From a checkpoint of a small transformer trained on Wikipedia: width 448, biases.
Each number is 500 + 50 x the weight over its row's rms, rounded and kept within 0 to 999. Layers, rows and columns count from 0. Numbers have three digits each. The size before them is the row's rms in percent of the matrix's.

# down: layer 4 MLP down (transposed), 1792x448, rms 0.0718, rows 319-365, columns 320-383
# up: layer 4 MLP up, 1792x448, rms 0.111, rows 320-365, columns 320-383
down319 084:552532397543535515493544444393545487474522572550639463430528502471532477577509468583479511568576456511417453447465536485516525465475529417484548478546600539514449584529496505495592536452454504
up320 104:449473564603496518509424509506490505515516497463428450550480496481408579474491465491539516497480493519539489519569460480381458459550481508578530479527529420347542557503468462452442492508527504
down320 097:510493500420441442399510463477469451552535487529590469446506465589526634508594522534534506481520565564631439466483476465499552490493448572553467510509561571497557494541527531504519524509583423
up321 103:536537453499556563527416499455544372505495539488496574499433617474514446424478470493560484570469493437487601509527568538483457450593527485546465392559536522525494548434505530549486522520409491
down321 110:480516457532526539513522577464459465584523502584420486428494585542398462588487538448513517506484492404499491537578400422501477488474467515518485553512475428538478496578411554554456487481587539
up322 097:528425508457523536488464500474536517458472455515481491540520508482472580573497430498552567556356513510466471492465549527502470533502456527464361520563485451448503497547403487601457452505452482
down322 104:491518521461464556465500533497584602492495524483448556528507509460464466511479500484562552489517477503513444472571478608498441519518526447593506565496457441549537490509556445491530474501420548
up323 099:509486462445501423505556511540570503423473427439523467445510539451540488581539565541623564462563478532485566525514543578436485518381558436465498463559487493535449506515550418564405437482471500
down323 100:390520515580489436559400436425444518533487530530520582524527461436556472562477547510485563429457518459498483541529508527485510466564507511415464552506549530468563554557626541530470576517602518
up324 098:465561518507643545479544518409490534491564550578476560512508447532547499525481423565482505532507563371518507524435453439492473553485485543488527550560484578512539478396388450418500532415463425
down324 095:540507535485529492515466566538398456554540513464458574428567527457569489589471524493412458459530539558437524474444574530537519421480570466477460498482530487502468533487532491473490529464419581
up325 096:439525401440454600472509457363543460507431518480550561539480477443462524463407482482508608496568507527497562574523485477380552546565514484564477435471563470541507493452540548475454442436381592
down325 096:492513545519512438548462519460495545570462429504445506549589521480482493572536505451481451505491503555410532539429524571459504456457589513503455565537608540558514602493435505615545565494497568
up326 104:459415454487611495560535497479471452490508495535418535501528424539490499444489471503476595451450512559499488472521499546493500533560549528583557501388552485520418496555532585534591535469473474
down326 103:500551509483492424487384473496514553508426539530463468476463522577536493403476494484501539481503572499392547570534396463516505433487543530449421475505488529494448547644583465474596454512454585
up327 111:420488485522516525517537533486445560448442559643481514572442503539490524561505515488522508584437375444453369587495444450475508489536515525423492526529460455473458513479382521453502533407502547
down327 102:436422520466580467457633484513436441546501444506547610543483549560556544440435489539546550462541530515548469396536486507533557469511423548559568558465535559572530510488511490573561427607434462
up328 104:587461483420521546412493607526498568476512465399554490543512459490561467546533464544528502493580518570489510525595481503453431557486526623458653516514487461479521449522522449425515443477530611
down328 101:524521529521546570608607546428505502566473437604526526519452563512499438558439353404549548572508522538510455571450496553447536541520511435506427486439424557511525560542464547501486591467473446
up329 099:557594463519541482583536447386557453485611499554508437549506593555500429508510491487415561426534457432543541520389537555551506492465549481478574536498514520490517559610455448543531507472580501
down329 105:528584473577524418541528523494446471449563487506508519548542446431557542508537549585485488455428574479470459419480527548608448427404553477543641448450527495465481528463523474559557482507515485
up330 102:484437393514496418510485534545570563472519430561520538473461406414503470482432534456511555488473559578503513425521480577503410512502408521461533450526501474534443498460548447488575584457373569
down330 106:460522435479510499545440489458527548475532413418622564550535404527410586569363494575457571444447512540465510437521612505510495482616397449513598498477552424507545476499573547552506561529437469
up331 097:459469547507523413490513461466544442471535481450484447492409428461535436483484468422514532515608527495511524560513503512431561458599582598642515633509427454534553532499523488511564478538605468
down331 097:505541497568556577485506542566527496526549499518535485421475543608406454494460590526413505508431504438492539528486481515537466533531400449493558452529441425538519483514458407464475544423575465
up332 095:479462538495563439488518557511555493486487437478514537410473338517500450532569573515502569536531499488538571482527536422542474538449469426530601558559468460514502372565526470467521452464413542
down332 096:494491420496488566583464533508451453539569506459448529565610517512464556536482546529525428501493491486499439429577501483494542531476387540488531513494586545467503525484457541494471483471535521
up333 098:473561492600494448533510486432532456501448555489521481459589454551383387524488554484429466544536452530580546535499562459500520429455487504529481456421539443539480490441529459485458455533509566
down333 099:499493531450570477548464516490566479471525548442503610454480477534542559593402526466473532446536487426575403532527538574460449487501526465478535527569465470540446546473480455501494556536493518
up334 099:513484489468452443546489523518423459464561444584521559487580498522434468475492513617433453477580517522526562439504544500549592523536417409485601488517463475569507528486479473443527575542505436
down334 101:472529481535518409491512589486469508412525502660470480592515626477532491553588531475494472501530484470486460437419492469451457506419525520565625502518616544497568489507548508507478462513529440
up335 104:571525454530366527445476547486533465556528534422560526505540410464529518462487602487561525454516507447442389497556451606505556420558636480491461501483512510523560402393430415531534491559598475
down335 098:601484525463489437458382534457508506484496493464580596488437581483592467430541518565489504470579555460547583471446388563463477535544490541568476555537602529516553477459523508490566471573514548
up336 102:489527479451533413592535545488639578423557502470472564513458486463484445487509469511474517640595500576503496494475506499481420557459504396530516461508533484381501500495582504493589515578497513
down336 103:411447502477400419531446479519513493523573568487438500553597520451542347537408445600405567505524515492535407531486517458493510432494512445539575524491485528466607439452463430485501453561490592
up337 107:508597402496613509380453487471513501434437539395516584472424544445512579505564486478527448472508570460531499515501476463522538492479485429477535527495553443436588518530491540408561525506591451
down337 102:487584528570481615504547557464543576439451492417521553492570499476545591477538543516576482428468479449547511536523508510549475523492519401551600515482439478446530459525525530515482459509566456
up338 102:425463422441429464496493612493482531549529505533525447537420585507492515476405503454523464519459504482481513506559447591573467476516493517413434477601391495534437486503551512528501557510481471
down338 104:498503509583511498499525553399390563482472481497502597458511504523514459521488508536589385582477427487491417484570401542547545472507440462447473441562514501555494499453531546490597427408494472
up339 095:612545515487505465475546478478491356442497491557464501591486452475345517469544509464457556525509406566482516550570505533488462356521472461535552552483533531507501558505480500448516466537520470
down339 095:501564499465566327477537466441554498519576474526507460503461508519541541538524458478417561490493510452475541423477473493458519501552481490576501514366397422513535477499571430520486454515447448
up340 096:535511482492508421489516537391462511494539413576502551488510523557482512532468540541553528518539473472502519529542574541473485449504526487572451570566455537464510502537542502450508452494459563
down340 108:477505546542396515469476497505461491514555455539471541449487512585545527581480515467470465496559483532453582503563491510570490502510571462484440507505485489519543502640565463505563524531532558
up341 097:549533468480516502576495439465563531458528462489558564531536508576503449440482457481573536578531446530446469486574541431510610659536585488481476521497433413508483437515499508534395481444544519
down341 095:501502549520494512521430446509503520478490612493460509538525547510572490511513529582499437506444419571469436532548515474563541598493474469472546513599529458503534479531530599473581497475466533
up342 106:484488476544439545472529513499462513477481517517575452506491524461492526469568465612511548474571518427477393571571531478573496478392472549457407456565447504482438399517500476494533522482452439
down342 107:524592471481484419540483530566505535529527493436502531453466547506527458555473487447400487464527518490488469532489461532612449424457386487553420433478431525571543500500495530470480519511507438
up343 097:521429460509601543566593532590438590478489486491493488520397514525498537468526389522550511517512470545508564553547436484516435424537481478456550401479505544519490535602490422487541560496551488
down343 094:592507562477555581449506541503536480452534558398603561465474566515482459451478529486657533430534549533508489498495508521458601616524508425457495581529529508540575484531425576466564399488493460
up344 104:420564486546559570599533505528529490503515576504533508536519503482630486636526491519473473544535499513480486480430541479573516522505446503476587473519498506540550511480511512516486456572513586
down344 097:436536463474489538515476528457561570513582487497533533414519484526540443490450450592500468577464453398474548432488511613515651668506559515478564477435552575419557505503421517505430506489475464
up345 120:472531463549513527429547396505536490504484535462489547594511505465515405521504542477570480492518471456521561545604585503387542523535502580422488467415551505465464398465482501500479576387517546
down345 113:460498467568607561499504531565492466553504523558470541448488475399403501446550548549462445560422466477552448523548489561418520578557445460583548533462431462482482656455485509536441559617436499
up346 105:323445406481512504519512466514459448518493471446543549444503594555496431535524480519508495515428526516543505569490505500569464503551502473565580543554548528458525438565492520447583475526521465
down346 115:437519467474369493479509465419499513580514649553514443539385499489466484511334518543547520500392531452565509473512516336536532545430580531476533522504506501535484463522531545492608479492365439
up347 106:516541482508468559544548455499527559466507444518502442474451575399519468481587409540533577489406468460462485550526489454390675552537503417487506484521456384511472431463518495467495415554467461
down347 103:507515572514542536569514462486506489542505483459500537508530564400556436480492417574564535497475634393414519560501369543450421509513518359480515532498501473454475587496483436470523548480518416
up348 102:507451524525431539489369530542489601519504510479558509512482492496450503466562542485454432559516539489589475540455495478572421541513553432493395531558484545432507561467661535385469464592535495
down348 092:537464542481507487522443454540460494541468596469490547425537522498504525461415539526500478473482521430501541512404484573506529541420602476476465586523526501453595482508423482548456510503519475
up349 105:443502386526437401487473497579502537530585456564492563491443473442491485494501487439487467525498544560406550499481457464559491473489509514519362445546383547475636469525568517416577497446383536
down349 099:445567542436472520408486638475600519487497544481533505468536464524518574512544538557499535472506531421501523413426574533513542522444485453485499549513452516451490419419435412480457466481507584
up350 111:436517431458500424522464501500538470538480514457473583471467423448515511463425492483519448433503436468485450555561553472512447477532473547561452548506510460450398358461549565457582500481576492
down350 090:525359548435533485472481467515524515511551470525471506466596490570448416451529437458506452466503652485479550566431523449523503444433525415379548555456455504407435524540430483568464379386530448
up351 115:530429530542450568540431487515519458442570567511408487482498509532460509646511533491486506518517490489490459522506549472464483518483415489480574474483510379371431522513502488539505469488585454
down351 110:496571527508624585431584498428484525594547555521596486553542592472455489444461576422562542493469514468438420574420432440482491609431614594453456525539530533599446509502540572558497558501479511
up352 091:414619435518442518575429523499401563427590457477463566500512515462610514521491438530499654525545492441676549578483569468486568554500484499526508483501507536540467439420499488476440511520468549
down352 091:553508557477556522470434446391524476404536564548540444451610473529516534516568488546580492494434448466477534550422587587432622462504452542503411554521503447568526470530462455536475490522459633
up353 091:480462474480473430523388478503562529430524489494534504477416532533466505426566595508495498502537569553529498493494429530496461540566497535599495564594530457493485548518518485425446538563532496
down353 099:525574523513515590508498516469502526528496594551515501528478420512617448550567465482407475542489451485450513581501475489457500595496474446473452531491563454571497622529551462514477515532510519
up354 101:482479477489455448495559466495428551420512446532492538509587589455478501553486502563515506456528467593494510475508483454458464474589506540508522453516519513564552488498449508532602531507452533
down354 105:498480450480475502433482504475504457360464438535474556542509550528483440476469517517529559460493573442428642530566428488454604427571417433435610525448421499436485559515453504474553536465431592
up355 102:479449469528525523448629600467445539495480452509452589531513489555567567633491498459510493528492516473452607534440578455537494447523559460477501466544494416532494520526525507506456467590466503
down355 106:525453429534534418541353492497560459483424590540450546518511452476472432502468614480479493527385576423475497400547454596492545481539483482512433394621574433554508578463425588533530457504482447
up356 095:443526430464531512529590536536485434507528467592545526527496548496488510470531489407388465428460486477486480602397496535544516521574456537526465447517432576478478577588517454477572506470518498
down356 101:472419490546512477521550482494459485550484513442521419518463550572559558578542525520623473505573515468490456462492512463470525464514475506435464457449524504478440493509552581486488519554522495
up357 103:549487476499552416545518441541545551518491440507547540480394495487500456441599646531424422545519440495538611507474534467509591531529456341631505433496561525489471567499475484588551476577465469
down357 100:484522594497522522504524419608439427550452435549538430482459585529530445429512528452541516430428414582521460493424509439518483605523474501485504516545445525463517467603585373512488439566540463
up358 095:514486496469463500560592546453480475425489466482453481586558564551527550458532452469486513459550513514470520537467499530581502471456435551507516538425526540432436539438519504478580452458529552
down358 095:477578589429460529526541511583394445443523478476564506542500463499492528499524444456586500502514505487437521581470570488522429511492536462604498492491361492506476545548552487493545557524481491
up359 094:512510510543457522506480470514513483497451434533514522505499453452483536475436470487495495486514497487545539602384569508515405449522448497506555458417493539469419481516564477449531502423490510
down359 097:492477567512409479533491478489547532530529573523570561470573503493481587522430481522357470571442460495505467535476504481584473464487532508493507479430538439410504551501535594528446545597510442
up360 101:488557523480461505519558425519456445461534437574515463577545511594410537415485534415493504486500535586523495535558573430503508490495485525515451493444539449409509532503558489458501563432559505
down360 098:427514517515537493548506526421568425558524475575400478624536481426568584526563485530519471458474453441458573512483470567427475521476487478505410470446573520378516489521509513461550510520522530
up361 096:474570549520504523482477537483507431532531384437542566548548539578461539461376504569520413483471501507545536479540511426557513495527499476575424500486540485435485509559506443464551606475449619
down361 102:473506514379425504533484546454551547422493508531466475417509536451444430555512520573523547472561472387492560518427470510462498486420417523510531554533503544595529510587534608632421520451557461
up362 099:521461488585443527475449521439479481452508455475442431571508394512509560486534505457348496621573431523505547513510511499591507553440446471463478535578521515526532642524570513530515465523534539
down362 099:530490456446494520444499496396420554538532485547468424533511589516509515549435590500606459468498467488479507512524478540460425484464594491488427452583492412525503421469472551474561491606509370
up363 099:481504487530463524494467589510506535506532503576428522597519507579513493486516662447467539562472495496559459485544580410628429479503491501527544459560490504500492534518502477538425450553488465
down363 093:435503507541446478450502504516514532457487498426551523440473524493521467448443396472574471454472448535483442507631483562506471545527490507516482557532533514636521501523587465549540553454453614
up364 094:458558522605520469460430623507467491473461417494501486475443482487446517494577518460496554496569435502556436494567485511437457494517448426548498551478457497443504541546577527573467589469450448
down364 084:531510535458522518544487416531497499504572499576540488596434476500494431524427571451531456487523563523603494536373558521542497474555451489506533550471519490537451463494490441548548480464521497
up365 094:559500394440453426499573543489501463448476411570529491537566563539508475481518480469576484558568590543530477460581512405504456469471489475499468531573490484467499523472455443510483422483505488
down365 094:516501529367489496487402511462418426559474566513491449518524480522605492407559479545565454467545514495530500485481477434521452423450557534513470531518578472506569485423476430389403519542581574